From a checkpoint of a small transformer trained on Wikipedia.
Size: 15 layers, width 128, 3 heads of 64, MLP 512 GELU, 4.62M parameters.
Architecture: LayerNorm before each block, learned positions, no biases in attention or MLP, untied embeddings.
Training: 87M tokens, 2644 steps.
Each number is 128 + 24 x the weight over the matrix's rms, rounded and kept within 0 to 255. Layers, rows and columns count from 0. Numbers have three digits each.

# layer 12 MLP up, 512x128, rms 0.124, rows 435-489, columns 0-127
127146097124145140109113124138100128124137108113122134135098130139118137107121131133157127157102119146119132125143118102133135114181127115127108118122139142139135177118111157095140116130171117116128135090162109125149101137111120129100127135112151111134090140112149122130129101069164098131133100122154108117113059183140171157136085132132127188137156088093139130094103117132133147100138
145141107136175176107129143105089130106158137128135130146132120143144134161087148100148184150118169148154136162127115094110137123142139118160160074143135079114111100076158162117149140150148128108142089097125127137111122147157104121147123127083115113118158159136112144118141147117110125144106150132075146171120120104160141143101102132104081170138105110133170115105084176125124127138140
099126094105142150137146146156105102154106140149121108147108157113113150121150103110127088161106133134135167099105130135101148155125146122149131115086133108168113124108128139124081100121112127102114152102136138128128124078146085105122150131125140130114139102142122128109114140122124123088095097144130173172157118130093158084136117084173063131160135114153141146146118132136142122120120
135153137111109112126106103100125108105107100155120147165119120181096120137137170160130144169094164121129131152132132168134113151083135168116153107129140138102150055135104171132161128124150144123112091141151132116084124126143110093097158122107126089106149114156122105109128162114153060117150113172175155126150127141124135107145136099106108138139108076086176097136137168112087100130133
131111083098155105152098110147212159071102119093123157115115088159132094129056118135155127145107112113137122079114103114097106122124081159133143148129136174124112097124156138122080136103138147148116113105159151108146124160154106165138131144146146164094112118128149077149141110081080138122111158095113130114102108160117145120133137120150118158156159124129131086155175077112133117141123
149136111080121122144096105092153135082104081124157144126166101132097131104155124129112153107119155150127113194140148150136107134140118077186124088150179104126147112160129095116145103143154161129161117176194154084140129165140097132166125136076145123119102098169135100161096120161125129108092119189098132134194150107124145131124105105102116113135084115128140087127101153162142111139130
115116102107109134113114097108125130121159140117130125146061124097120120091129123113106108118156132143112149121117145115085145128154153144144145147137122119130076148101126127135155154120159120123143104105154163141134135134106132122140161102104101109078133129166140129186129117110130138126104167136110160151126115162146084144112137177116143084096164160154127139107150144101118140059142
133095121094118127166130122161146130118102126119140103126099151148120122140120102140150144174104147124102124125165167111133149153120131138169131103163139164121151142147159130104135075099099170092125110129122068126065102169130145127130119164092152141110128103122101110141144124100140101121149082126115150117138139156135145135109121130170145124134120124137157119170143124106120130156148
095128093131165123148112112093127123126161114099127116132107124117143117088121188156138132179139110148145160130143144124116091123101151169112116131055081119178147118139110111091191124130103151150144147134096133073100120147092125121136163124107152167119148104142147117141093088176151077126132172147124114161095123095110136095141100127150123140149124106153140112123127121094130101110155
155114121106136120117146134078137117153094125146194103113086115143104147119093106137124126086121132084113192168110140094144133106128126142165146075108118100116156087123147169118111163153173131135100168157150112131120142108108121100063131199185132162145092091123141114145114171100090141146140138122103131166130103142145100134130084143147100096153114142152148113123142133129118094158102
157080152106135157114121132153145158087104166148150093136142155143102091091088134148169141110099150156103137148144091107125115079149150122130100135103157133110108139132144130176152107110053119118147096086195134142105111147144133133107097119131135170137142171083158147113106124112142129115114150137101129115130127121146106108119124095161126115140158170151136139141123097169117163127078
139109097114139121145132128141078109118092113119115119119150097166087117083101129127140159133152141133121168129140162146082150120102121149128100131130118113170125121161109095132145132179131158157163136113100106113168133118120135110121176125117119154205110111134140099131114093142147107099095129085110107117113088117134104141124123118119172113107115084151156137110120135071170126161099
143142131117148155160136085128118121136111109160137177125110114163142122133124074139104131143141139087134137161120176142141110141186079123145143105143091103155096142077160183133153160083139161123129137139131118135176177115155127134176150137108094131137122084105143104138104115149134121115124133100122108103133142135144141110092126065093146129135126074081112135079108104140177085123131
146108113132125128115093124107117143141159099127131077134154124120130117127130138106145148133150122154152135137156102109114146181111117129124144160139121133186145066068115130159136122144134122123124099144138116140117107110112142108110109109107113161115102099150139153139120084125133141121084127080140111147124070149158135130143115164128141138144180131133129119122169116109133120100138
144113139092091177151108137136118112132132145146145111107112114124150087106106113107107117125133139128097083117112136131162140107119130133107131133117103105125107130059124121152143156182114131083103148142144159115145120121119154137152127140125119146110103098063116153111116089202185122149146169137133118142119174126124159101141187103112157116183144078135139144118150150187136149158065
145140146103161118132126139154113127146097152126125085133158125110141114123097143121163178111106131150165151128155125084085122144103119131114131064119146119140122168100089149109119155132089159089105104126187127084088121136127125143180130114145154127089137162135145155149147155143131130131151143132119126148169120087099157092148137120188118132146087124163143103101120124124112123116110
130093097116135188154122121143120100104094116138124123127116136122116102065128119143123151123112134143118113119139137106119140169106116111155131122115146140126152114117121149124127134129103169112121139111145115161106138191097123129093057108146131137080130156114101146148136108107084130152125116068106109122154115138105125118102123074152129106150156139136175141155141157102088121132075
114124146150094098133090140163136136094124130125158129128104116146154150118126125116131110132155174108178145159159116168141095106134128104127123109142135188138103130128131162113130129154104079159188134113173127143131111150120105127146167128100112162089079093155087133080146150093120132067144125094141105123165085119129113132157154142104132120139158117105104142143147144113143150080111
143143113082118190132108120151104059119144093145176128089116170171156135081116092152134155178142166125130148124127149166110095149138139139125052116128180126102102070142100119121171108131088144130136108135112120129102112127152077124139161149138119132143116108118124145058123118107161109122155112137114151130088140120161133095139188107124148137106131107132125125135144137119094130095141
117126113087170121154122114099154175124105116102109114130100182131127120149073140128153141118110154117166097151125110148118108133126120149101120076159188103177129123152156127174151138103094128108129132099125093090139113126110130115106117128153148108106137164090171116157140143172100137107124131105136149112116103172136152165120149084102127088122128122108141119126120125126175097135181
110107141144126131182136113116122137157127160144120139133084138129101099108135105143103124112120140165117136132146135156119124105134120085153157064113133137141139103101106150127119119139127135119173107094187133173118115170120115097107105114152137098087129099100160139098132111146148099163103135151121099150152125142116158119151181141162123158144147106165105185131132132118130157099122
159135131115158115124136116081134080127091097143147121137139124096135094114090106150136151134088108128138169106135142177160077075143159141100134155144144147100118155138104108094133147134119210115123097148129157107166138133048093145128158153111120157124121145098120126129165106107159149112135125091124133139144121161141160120120098131080145071147148111093103173133136098136145123157109
147087125125147113138163137110138138178120101085094109105133095103145099124100105084128169124168090116111146160118167134132107154118104124110108108138127107120097142140131145159200146134122114084164126105153160097078146110106129163105162072138150166123095175145117115162137119125164120128117111109156100118128130136130100115101150158150099137145149092120136160087099135114165115151189
130112123127134104102126152146135141154105129139143105130074127135142157111112148143217153129130110090130077105141154140062173131115111131131176115112145097133171084096118124134093098161128093095146127139164101108101163136150118135138138106130100138182130171124142106130109128117111111116135106110104132127119118128127159134134158136113117131128168129086201125138139128133157107146111
144117157130089120104121141106179162115075141125133143149128117136116147161101111142141150094146100117122143167153144118118165120097095150128087121128158116102136088098082152138140125166164120127097090132114143131129115163135119123111120126140146117119112105116120151132130160155113134124129161089100139126170112159141136107128144125146150127139156110142121104120152151168124172117175
130064154140134091133133152082103132122114123114143159129126129147100128105138132123111140143143130158137149138121149121163136110145107156167144116136163106142096126094159135117119163093139109150145123160129132094047130109119154174166134160112144079120142163085080131104117091119106106141116091107151084185160066101127109157122098120127093149094190125177116106154140120165147113162157
124135090106150085151138178136138086107102101136136126102114107113154155159143170104131136125135134128131173127098148101094114128119156118129133101138118149069160113113139132125130174068109114080153116135105090103132157131104135102137141156089140152168104146111106095134123146140100127155154171106136154154091083160123154088192141099125140113108164143096106157186164154083097151144105
126118122136120149149081169109116097134150111113149128176049131159161134103108114130158109140113158136133105122148130144123138080114155132127090129121126109136122111094137121128154126173109148121114144095137136129125117130120113121184143083138133130141153138116097125101114143146156135172153139146133108171098134107191143086147090149115109108153084126142132067131129162095148177154126
181143177129163129126154110118137143130127123159114127111122088115115177127118141163141136149121138144146139156139153144134118088125110120117120062081173127110107108118125122107169138150134123119138091077118102144119117125050106158105143131104164116148087154147146086122150111129124125136140103115127154139127129134138092156149149126082153134171146131108074089094165131125128151148143
116062138139102163127161106100171148144152141088122133098160146136075157154127107145127139138158117123150128132157097107141142089110118116155140155179142132127087130095107156147122121097110167089129146138111143129121116155134159129152138111133120065148164125109126146128086101151124090122098118143120117137112116151102159119095118131091124118097169156109149100127158163157137087192096
128147130127093102138142123121131106148103125119163101114138109149134116124108127082130112126133101147144153168149158142111141112088159168106113095108137099132109149084090154079101112158085148111079128147126153138163082173142138147128125170101095109085113140109153152109120101134150165119076209154126139111105112165153116097126131146127169153141106114162117149153173120110100106146128
141151147078140138099127125133130140101119125131167117178133143148130119123122153139106100126139124125082079135102115129132113152153129147155184126124120118110132136113122109119113122146102146072095134123119116119122158160140134126127166146103113103124123126121159168110107144138118127139107154115062081152167155159143103130115106154126179123131154134175133115128087152148096125186100
177132132120117137146090157131121154071137122114147127140121118140134102099106138124172126151097108185115109082120154120124095162113123148156152114121116111096119134142124111095125158128128165099072170113134129151129144122126098078152133118136128114145101112138141164094106149101112112136130133111134074152097140129156159105148145137115148129117102142139173147154076142138124160123120
137103155142170179188105135142139141161108109143181106124104131124099133104141146129126143116107160124068170155124170151128086149125121161128117076159124127152149089129149138067089108063090139118174146105123108161118131135142115147125134125122146151139111114130111144137108121145113120132146159152106176062134113114159116161142089139108143133127132098115109136143152120124125135142106
133113136142113167148119177150127122118168116133150098121127116119111120087093123126169108160156132116130096139154082151156151126122162139151137101148128121097118127153106138071090127105124152125130123079133142175136117146120114109133151170130077069167118134120108154116099117112112134108132147157108167091112117135172163087137193125151110149125118157128132102163130122173144110109101
130120131115125087101125125100149112110101116130134172181107093151124105088162089146156152125137161089191153142142126160180086122120121086108191130149165132109117123097095147098144125168138121144140138138180134098105104123124091113153115124125120117106118174112109161164098143163128134150139077092131121120147106125121116146111104099116086133152149110162133146127136110158147155140168
137164079144134147149095120132082127135087101118148130144092129127184174106100169099137142154079142164156125128124115124099135130117124116123115099136099140165109131156128149148122150172162100120075137091161129113170135145110127151139137173109120109149060102111174128139096109142096112102129140143098113191097132113162128129117122126161095151127154088081133163155142142116119158120110
149094124105167129142173126109119085095105098173154102132136129125136084121131096118141126127135106090128118153133114155160155119127145121119138107140141143082106122137131170094160106099134111082157089096092121151139104183122145129152169165166144136081130117107152166141164178094126125169132114132121150132109144177132145114152112143152154120176135118150111096138138168167074155121133
127143095077143123169196123139133153170131136143103143142146118110109101126102123088109160078116118154091165145098121164157152100085135128138131161106170152102071109127113115115093170124116136114100125115175118094094145125117113152113169129155140149122158146148122119095143125181134099120098131143091119123144129130133140150130072100145154122137154146170105156131146193135162101138129
140108098142152137129123141158138116120094132123115144136097139134158128098158132133096111141138112104132132150141099156112083142143121127140100156163131107103145101156147128144141118103137149137163095167156090086125105143111104130107139106135090134163138108168190088111074101134147084132167144077094189154149125087147124110137145150120093136099140102111132150119155101117096107109163
134134140094113136152089136150107120071108129112183116119149112076125136149119120077134141109158108122132147117127158125068130123137104138179141138108117124157118086134140101136105191116084120158195087122160083165143148144175121134083134139126139133153122197116143109111104135079154118138116103150118111131117117149153162105104132134119117145159136132116141115138148132112130146160134
162145119126093134129152109127161129111089124174134108109128142140116152070154099104151139134134145148121139128091149156118118113132141155119128143109113088160102154114143162124143126078156129126181132098144059105145145131107114125091161111149113117113135125123159140104109119166137090148130141150117124166128139125113200111075110160103140158137164142115117132116123131101115081103121
131151131169125121117161138162133117091127149097168121125155119080159094133140131118121136142136128129158164185123112167152153153120117121141134109119123119097140093115096130090148117121101116118165143080133115134143081160124122080127148122112149122065119115165116102140128096187189126143108104095119125112144153129177144107159160115135135127150153117136102157124122118121090109114099
166105099151116141146116166140141132106185095104122117153120147128113135136104142153160156169114128146101158124107137127062142120129093112122128095137117135194133111120150158117128158127169133151104094111117155138139116136144154125164146116115132130129141095126195161121080132103141134119128136135096139143084114141125162097131150113121129143149124073143185068160108151080085098103118
176090112146104145099158133180100166146124110131147129120108136117154172162126130127127191132102120160110134161128113090137129148080142118158094182100140110119093098124154159161151146181111105135137083133167171100124136081118184178127170133178127100142128102125085139154129085112109101129095153119123116162139086110147105123081126147170146093165135094145126173123122141174141124134130
146093118118147125154144093179139129123140105131162107154127112143093130079147152103116178070121155141111157166096079113143127120121114107143152154102149107138117144153134164115171162167160132147156134152141121101134139095083082138099137118120141119158066125095082111142099127133126099136135123112144061145150118121123130135139106118117149175114127131169134152072104150130114136146106
105106082146135151128134155106127096122104114112151157107142152070154090085098101109138108145121167169115147119122136119142122101164131111122139096102108132156156117111106140158158133157133071147192112117106122114130109162140135127140142176146103167090154136158129167143091102164118115133145101127137115130146134126116170125138120162137102117132151138172112149085109150127150081138098
100122104131112119135156120165120164127103133126127132162137141140112123112127089127148113157109119111156133135182118115103090143142164157121101155135132114142125102110118126098156134107137156121122143097150110125102178149109121181150156125133143090102130091104108121087122133129132129148120106166127087144185100147124121147127108141157119067139100152125062143129133129106108111170146
080123094119097119129170144129156161129126139111160146134107115138132138153111089147169128158099119127158095127180141148162149115077145099089107098117094125131132122122152112130166159136133090101116125115143106104112093127134097169110157134148139088151137106092119152134122109122109097139106082116114119136132100143123081139108157136119154104112117161088185119158165120128120095123185
146126143110139161129143134134150122121151121136139170115139132067137100148125124117197145125130160140142101157136144104081120152141118154155147104136223099082131111144099139116130172162123117105117114115092086157099146135110124125115152158102076155161066115133149104138140121092132117100119111121111143121099119097136131097103143123106147146146111143131131100089160112102168149108135
114143110142143148099126176141115101132104129106131125120137139145152109120103099128113176097101149110135156146160140142151105140132117146143118143144128104107096127126138100131161121106110133057158123135093131128130124175131108128139139146140160116159131127131139109127140161145104119152086161147122118096145119105127104109175153127114138119143179165181082149144113084121092131091150
158143096119152145108201122121154108137090053125129154156107117130104141083138140155099099117153184138136097106136127113126139109114127176113165140148157118132148126040103129131129146128139139084127115170141137099131137150113159137110121129123139168114145130136142115117119117105150124134166149119125098119148130147146122151146053133142100073154104118152149107108118142168136142124130
128121106085131131127123087118135144150133090115110160179119078117143139099117132110120183153110147107140112178156167143117108109130120104139083098159136137171120084104137133162089179146131115141190123130121143119106119154119135109151138124157112116125118055171136168085136121104055078142144106143169096123127139110127080110138171107095097102150117110165128099105097131105185155117107
159129111126088133132109093190117135092125149127177150152118119108143098116161144074130146096123138110130153140100122144112132098143116139092133156148120123109117128125155125142150106094136138140129142086159133116109143115137148124139169126108079094092095145116099111113141111164142126119119140111149120100165114111117168096121158132102103157137144165152095121118118131079118124098166
135115089109126141133110122115139137136194094121127136110100131136173125129135123113108116101137146146131109137142099102097051116153187094172111145149104132156118103132098142128154140145117139080190046098112117101110130117150121112129127086117126141074133114146117086120140100135164118168141161124120122171147105106144141136146150109128106134128145126117117114137156129143124086089125
# layer 12 MLP down (transposed), 512x128, rms 0.102, rows 435-488, columns 0-127
112130122096126131150124136137118119135139150125136122132119143122128132107130092145141101133102102122118115145145136150110128118114138110125074123137136144116110125112138123126120165153133150090129103142132144103117162112146119122123076118117142109117126096098169121091138127172116167140120148171127119133140133168118116094125157121125131117111120129141134116141124110114149100095131
128094125137124139123103152157141114123129095128153156112106165116139147113117094142120096143132110131102101113129145154131103154094142102144122087099128148128160134104131123075108153152135091155142160144115131127138098114148135120134026107118130129143144118125114099133143135126132192137158133128146087091132122147139158136096133092145122131182111084140141165128091126129114159188091
121147159153147125134099130123118148134134120110099128103149124160145117143120150111128131150163131131087084089117107102119145126158137154133110116140080088113120102144128105151134129111139121152147106172122152108127101121144138125117132100182134102185110135136122159135128120136091107133114142143087123150102112126144129116090099142133143132116146154121150187123128105159151130079166
145089131074113173113139151121099095150163104166119163099116153121145131105155154128101162130140100142137132073138149141102110114130114125175056178096129128115135145135122092167093149093138124107147129107143116141157139117110116140107096149130144164138170121110157113157137074117144137145146140132118123166090131115141121113113122095154124114104178145141118140198119103195133171126100
074112114118126108109146095132127093127129084180183122090143144122154186164107169127114150158146137124167193069111136055144113124158131130135122109114150129105114152148116109160106134136128122112124102095108098129144084114158126136095131164132114120129166112128154073174143150146119099164141141107060155120128114116134148108113124145075106087130121168123109113082157117103096095111158
136151147135112162128136195078175091106145165138107140160162111133186089139145117100113157094128107102140108134120088073110135110150098098179152134158169127135145106151099116155156130122165100125100133123169128155097119119098113166150144120107133111194150100113185121114061148170140115129116142092098122120063192145131090119079129088150149168110110104155117103142061140163139094121173
166113125148108138134111121127148150131121134108137176147080115141139102097169120155100114112147122144086123114103100136143126136153149158106175124102116122113132138170128139097131170118125111132106145125141131128143109125108135149102125139118114087043164117141125136139142121122134133111131112153146120106139106097108127138105132109129090122078125121115159156119115137159120142149123
118127171156125094159128119114111115133165147110162152110139160120134112180134124120119129117092088106139108144112130121139121140133140126137124129115105104125078133158142095156134133139123114158143134147122108103092135109149097135128055113096169103229136142136116132142160159105155148110119126094161122144088137109105180136138072134138116120120104127136109110143110143132133139162146
105101131151101146104097133114117080095148098115124112111126094096109136191139084100149114164131123163110160116127050126139149114125127084101145128105121154150106125131156139128106173162146118154105164144163131146194133144156144162111111137131124139105161119124080127133140111140137166109092146108135120132128130147110115132134147098160140158148146112142125125134132140150095135141141
131091079159129131171101119155160092151127091136132182109172103079135093126159137118156122118140117120086124125119140168132120122113093146143141172131175114155163103106127118076165112151084155140121104070137134108139099141152134107156179125110139170134133149110128123116124088157146122154111146101135127098098130139105159146155115113133125123150122153135143146161116161120111154128122
103101148130149124108116137146100117121098093164115137134152089125135172139127158119085118114122158131117116170144149121144138123084144142121150114133127152151112102168110161143115093103130145130142126135106123127133127128121118147121008140115106132150121113185073140139134182115149145108148126129158135095119132102111159158089145117123139122122138113137127109130126152115131079149129
158124108128072118101102146112102112149112139109136148136107183126112108102112139136137124117119086104130095136143078148195164151138100096125132131158131141129111149149130127142128103120101119118132157150105141118105186133150115141100157127149123132121114094113115122146165143127147145165118127110138151106148099149147133112129113150176130134120102119088121149104102156159127113101115
138083113118113135107101127176151109103150163153109111128151115170118114146154121114178136127139126148105139159122094106122171165086107178092129143152122159131131106136132118127125124109144141119132146143106148126140138081130133124122126139136131104242116140163146154125084125117104153168174168099112128130110142150139141125092075092111137168143115105166120135148105098148143120101149
142145112132112149097174159184133135118150138108133096128087103097088088094158115112097171156167150119161133101123096145119129145115153122144099105094133148125127108122081131090145117153140133146151123153123144148155163152120131127114066134122134128185115137109119133127109159119119153119150132127140139120106136086137116128138112138150140134114122093115118096107094156128151115101133
120143146118098162121138131094143087142120112116127148122093113104119118146142157109116129114126120127162139108161132171145126137120143119149123118124113100121161136128138152117121124138168126190126125106100144130098130115118150102105084113127140147063119131111174121153143104098113142110145121100148133080127070156134137161161065126118131166140158062078161151125144156114118120174108
149083135146180106133101130135109108131136143161137151134121142163173079105130114120111075136156089140158108128122105159121128130134111161116141164126100108123131134139095161162118132108137155137076160186157095117120085135123137134105147088147110189170147136124136144143150169144145101080175117111108110131108128115088102151163092117156107139144147118102154158114132133173131135175113
140162143150102092105147104116126151123154105131130135134097163118105137131135165106134119126141153118126110128133107124137141102154121136156165155133091125166137123186129140122117138164128111144170167132105104120119141128136106147137052136126114121235117125130114136103156093105130155143123123071152110131119118130132113150090119141136122144130099132144080107108113119106187083143160
113116157120142124101117146166130141145124124134125111092153162085153109149143148119133114107148136094098101136138107149105140127150139137140132112107095146122146143143146117138110121115129127118085160135128130163134147085119136092120160124107119148056169143155123083078100158088104125139191125115132170091114131141129130145136136149152168164124153117118165151137090125135126127120130
118099126176164110104151097091127169116110122125146124139127146104178119133122169125131066065098132147103106111132127109195110143175127105169154133090116106141126173097141125098126124141157130108147180178157098149119115113119145106144148159132170098144210123137119148153182100125134180111107167076130138101074159095146163126093097144131122150125154093091128120108109134147157151143123
132106103112186125086133084101108135113142130076132117113123110101148164153142126150103130120109171129089141103108107140141113092179159111123135160076088135123143131139106101148125172113196141110148136159137155126129137169141125073125131097100105160150147126145145115137169098126163110141129118124122124104153121119126144152141140154131127135136163130136111107117110097137132111086118
102117143130118143146102119114129150148130081148102111140115105135127154158138136090125127135156130097149147110119111099133103093166136122136150138125135152132151132145097114165124120134151108100128112136101125082147102125102102117151073099117149146210138134127122113156167156111087136144151166163124098134118125144120106158110104170104148091144133133159149219127106105147121086141154
124166138117111160141127140116122158121136144111122092122122067139162133149124137074115128154106128129142126098124183152111184101111094112104148088103173129149107103115146155131116138085097115105116141097087143106133116130146077137167146152128124112129128143108090145104161101106130146110096138149145126129080119165125136169098124130141144166121112146177061089136094177173129121132134
081152121113130151136128157134141109136150112088133120160134105167168112142142114147123133087124126157161169080179141100162141123107103113133148166113097121129144126119148114154163121135124115174083134131109126150128100159122145142108168122141167085087135109123135136097124128148115135079165101134106145108120142186154161143169119074172115128098094096146134141158144108127086110139110
091117103110104070124163148130134109119126111157152122133120127131134086151122128120202116110122121120123084104135116140082149171091150154135108139146132104132137103159104132123117130165106145109161158148107134116165105102159095122108128135141130141152103169138130115143157112105158131157144108083139119105125117137129091151149148172110142127104098133105143122139124130151169099064140
122092144125133148133145112103144113141148147172139114154133133140128125155101182125162127161161159111132129096135136115107100132158147146115099147113094126141126126157136148114144131110114114091119134094080131156156100137140107129117057119159142105215124141118167115126136099138094133148172122106116114137137145150107145133122134123134128091142148109077134109142085115101111142109144
111078155145122137160120129141123090098149114145089130140097147122157126125117128106127092076118116152104184136147137114154090105134152166121134139157107178148101146148106118072108139164174082147133109131127149121081054128138139101101155142096076118122133150113124163104174135142157121110135137101113134132125152128154089144149105208162127083129101160130134131067161136147088152113118
136138154190135117124136130134129068164143142128116155142130163119107056154122133090143114141098155097198102098112121143111116129097122130120169123103126089145113168138113196143138087136063161159109155137167105132168114165156141134101129112126141085113115110155162158121135121110122146102092128144141121155114134093111049100085127157113131118131103163157170139092093117132112145110147
098135147119132158138118138138137125147110097153088153114102127124148101191076144166130078128134126102128173059128185137143092117098079126122120102096132148118138117154109131107141146079129163146103107133124135106089167128102143106104113160132164112115130143137132141133126140120127141129102097149125123087115156135132144137127096119159122108135116114152101101166116148210113161122135
109141026116131144092104131127113103137124133163144145096156131128171144202128141188083137127098114129130146146126129115162149128115148140130117130127078139202112113141146152116106150122122126095107124148092116135131132095155164153152101130125096153164135117122110143122157142083160147114169130109115141142165106126098141149123112106100099104138148159122126058095112122108106137099117
128114115142076203150107119153157099126110125082106149077137145163115134095120126091122128138133128169141124135123109161138165089180145091138088126115093123160180152135146162085097140104136122144105103082107162119115137093131133149088130177141115093192124095099139103077165150132162164144117138092128135085115137136162116137132130138177131123129132118133125080128100089140140154135120
110153133161127112122137109088161138117158137133114127156137129110144139100101146102199122148154129146130114116096128157090131147089133114058081118117145096105164100119100134162173170093131125164130113154070127153122163101093131062130091125165102082144156094128109134117126126184114108110118152109121154137128121123162166181142137126179118129144130128117118127115177108140110174119114
146126099150112134138159120176180108109147136131128134137157143081141084119114142154151163131134111128147152100117112135120105141139129136113131131100125119078155095130150115114183109184112109164141050141076069169157149129135132099106147119111144130125117124148155106128112140175145116121115140124141141156124100115118148166095134129128110107119138108137145169129142141123142108136082
125117118137152130111149126144110114187137134133131142147131095110157129106127131143107122072120112081159144118133126123144130131102139127108166140112145181130111070120125153105118113153108125160150106129140137119126161127100169170142076138139102156033114094149111115128134157139150132131111131130129121095155085135118139147119117131132127126129148128120102148155165132092108102171141
152153156174113124102140161111150083111111118126151105108114162151108101090139148097151161139109148107114125135124102137131112131147152130125164158151114152111088110160106132088144110088124098147149108151131124146109111169137054102133093102139145089127125133120112124122117195111116119139154109182135136122096126063116133138110082123133122133165134113138164118126195135129175141123127
107118132127144104137164142123143111152131130140148100188128125113105157115129139156126135136123122104130106128155054124103113111101131136165118135125097094119108124119070108157117145100104109116105134126122164098130120118082142155119106132147102121255105125135127118144159122106117122121151114133107146096151113108134167187153128157145121115118098123113146114126147119150135127152112
125147170109109143166112156115161100066119097140123126108132135112094140120127136134170133139120198183113125117164117160131074144097107124095121157126144127152122134157136114141157131125146125111138121086116145152128097061133146118138089115122109113161121147141152128121179135167109166163111115071113148123125118166111151116103178083093116132118144133109141164163133114097134116116119
106178140128124119144099106120117077135145134144139101098106126117142087127102119103146105169147115103165124107163140104092124124143117119123118111158103182127137155145159093124164147138167142090101096128129145135143152155171135156118065140169136108125125093169117111147174152126097169094100123102090174108076129127160134115097073162134149062155117130159124132134142088136152152115141
134142108155160101124124090141155131189129147114129149113101160089151123148114153118127122099122112151130130115135133156124162136103105102142117128176084130126126141130091143167122113149131119096104164154114137110064134092113131159071142092085098133088127131111149114182122148147110155114126110092127155116109140118143159142130133159133151123110126119137135127134138117102149126110109
119151145150134148122133152103135126124136116125122166088153167151104118114113133158100057156131117092140112067079112180193118177130167100130094124124075098122126141142121113090154095084114134127102133161095087117124126132106085108121117126158125145155121121118170094122156111144121132107109116131133150152108157157171138134143133123130122149116104152114098137161133136118112132151128
130132099162138099084126131118140123132140118106138114144152143110111058147184139113167114104127139125156145094148158144117154125128118136138127103103161101138122184154129117082144105158122141100125148155174137166092131133127092136112149115146169110141138121164125139138154153116124116145165079123102105116137148136115099127100057180130138150141108123078114125132131101122175125169140
116099133178154142085132105098089126112109104117106098146126109148116169127108144164166169120077130091120141119146147209113152125132140131099145104145115133134067142159116166143156105116156133087131121157162129140127150108088113140118124118113054157181131118131132159141147112147097123150125115092128134163120143100092125112159120140163123161132111140123104091084139153149139173069068
118117108123138108163132129101088124099134143136082116134128079121182126141121172129107138149121136164149147164124117109076134129137117083113076113106161082116101121129114121140122121147156155138120128105112155132156107138182122150135093126108121116055136149108140133141119125115116129138119112118130114137122127149123073181107114106113102120132107137131100146127148146088099130152108
105127154135134084120134128156092134115105140131121132059173095143129120154128109098121139097175115095107138106132111110121137119139152141173084125124116115124128149128151120163108095108116109149121102116112132130091113099131159143125187135146120119086119109092103127125108143151115170123164196103104102115100126136123130188139127168086125136133134136139115141147134138123131115102155
106131115191113102117086143132117086112117130112123110164151112148137071070104141115152142131103151144087125119132083142131160133153120077143131146137145145106112161120110090152123133136135164178106041232110163149084116129100086136126168123113165125196100113109109125127130123131106170117103127121121079159147143137144141113122117114136112140168119101099126093102108156126129146133111
152141117099179147134110129103175107139094122124105170154151138108120121156129117134110108127117106099145135058135185125155092124138125137092138142123101152147176152080107116091154097095120135153101165160116110134112136170111195113139129204126170105090144126096133154084090140142107168119143074131110119157105132125111092155144136087100108134172173109100157100123145112163113120134116
111185153114105150130090153108118171114113131124123181112163163133119113143077185147144133115109117110136110121091151137201149122096096159133134131153155116167143128102106118115170096147108131120089142131117103118116115133163133134140163159188103134085143127125142143116114114121091115135096130052107118129104098116137139142162108111117119142135127146143101117152128094110126149113099
120123139084162151082074139105120114170106134146137113113130135147129103139116141118108117132116114115117126110120138120111133112080145144135085109120102169125097133138125113108099128097130144118098111100142152124120128135143181088134100086105064121133125177102182160096156167108145151145149123166087151160117145142152143149131067157082117135139143115119123124116124133113141162144134
118134143160135106115152123153130138134108116156181131135153142163105095130141168091119137151165150141125154111113161107123127127159089106067165087098110110157126141142136115124135059120145070125145103156148135146119109127177153125153112144137138108198107110138118093103114100138133155102111103089133138113171144119129109132154123111112122140130108068137149135132107146126137135125105
144088105139151133130135069132130180092159124149137134120136126157137125126111131146146130150154123139103131120174126161111140103179117108127100120140083097099154146150157132149125088155146110120132109169162112157112144104109111136104126088117116091141098143151130073125119101131139106164092102153129173125116120158124128105136118110168118109127071084144108155107099105138130121190176
193144146100125157138110139159172111112094106113123146119111111139111127135150118099092137098173119108138114094114129119182129125150146125146121146115130123110165118143107165137147141154139106074124127181082120113098149141124115113154170135131111128161127132123138153122134201118155147133154119140113107122114156136165125157149160135059164126148105132195108102128124170170072120116107
097102131159098115188161092137114143120131094130166134101114145141128085093156155143125100122097114138128122104108109143130170133159077127119097175117156101124119116146123162144136153158115120133103102144113117131116110096114176161111117134098146145154127144104119127100106163166144169086152142091070037106126135109146167147091107127097098085141124128128136122118150152092157142142103
129112108173138130116092180115135192111092157141142160112092154123114155139149102107176127131070111128153139173163126115163133126130142160111174133125128126130108110091129145098122110150135121155125104142150118141163106125095156162148159129110155102145088134128145125092112132170132150147107135073154153107143140142126132101140129131072126152133149157133094139129135093130112092125104
088147143132142115181138154117112115127156087139164085116143083124168082126116196106172149113119113142150070162085164103126117170123065150100109128114110090151129131069166133179188133154134076141084137135152097167087117111154143123073146179167183107185155117135107126130122148141095145126144138118151131104091160126123086157106146103129112086135115107146102078135107149145141120128108
152125169119161119119106106121124172125113132133139147089132132140121170161134128170094106122096096109118117158129104127124149121162131130102101155112094132152086144114146142121145121115138109147123117110134124116159106152121153142128168108098081082131102129108102125163108156121138156150135128153120124080111125137119093135152118136131138108169102127091123156132126120109122087129138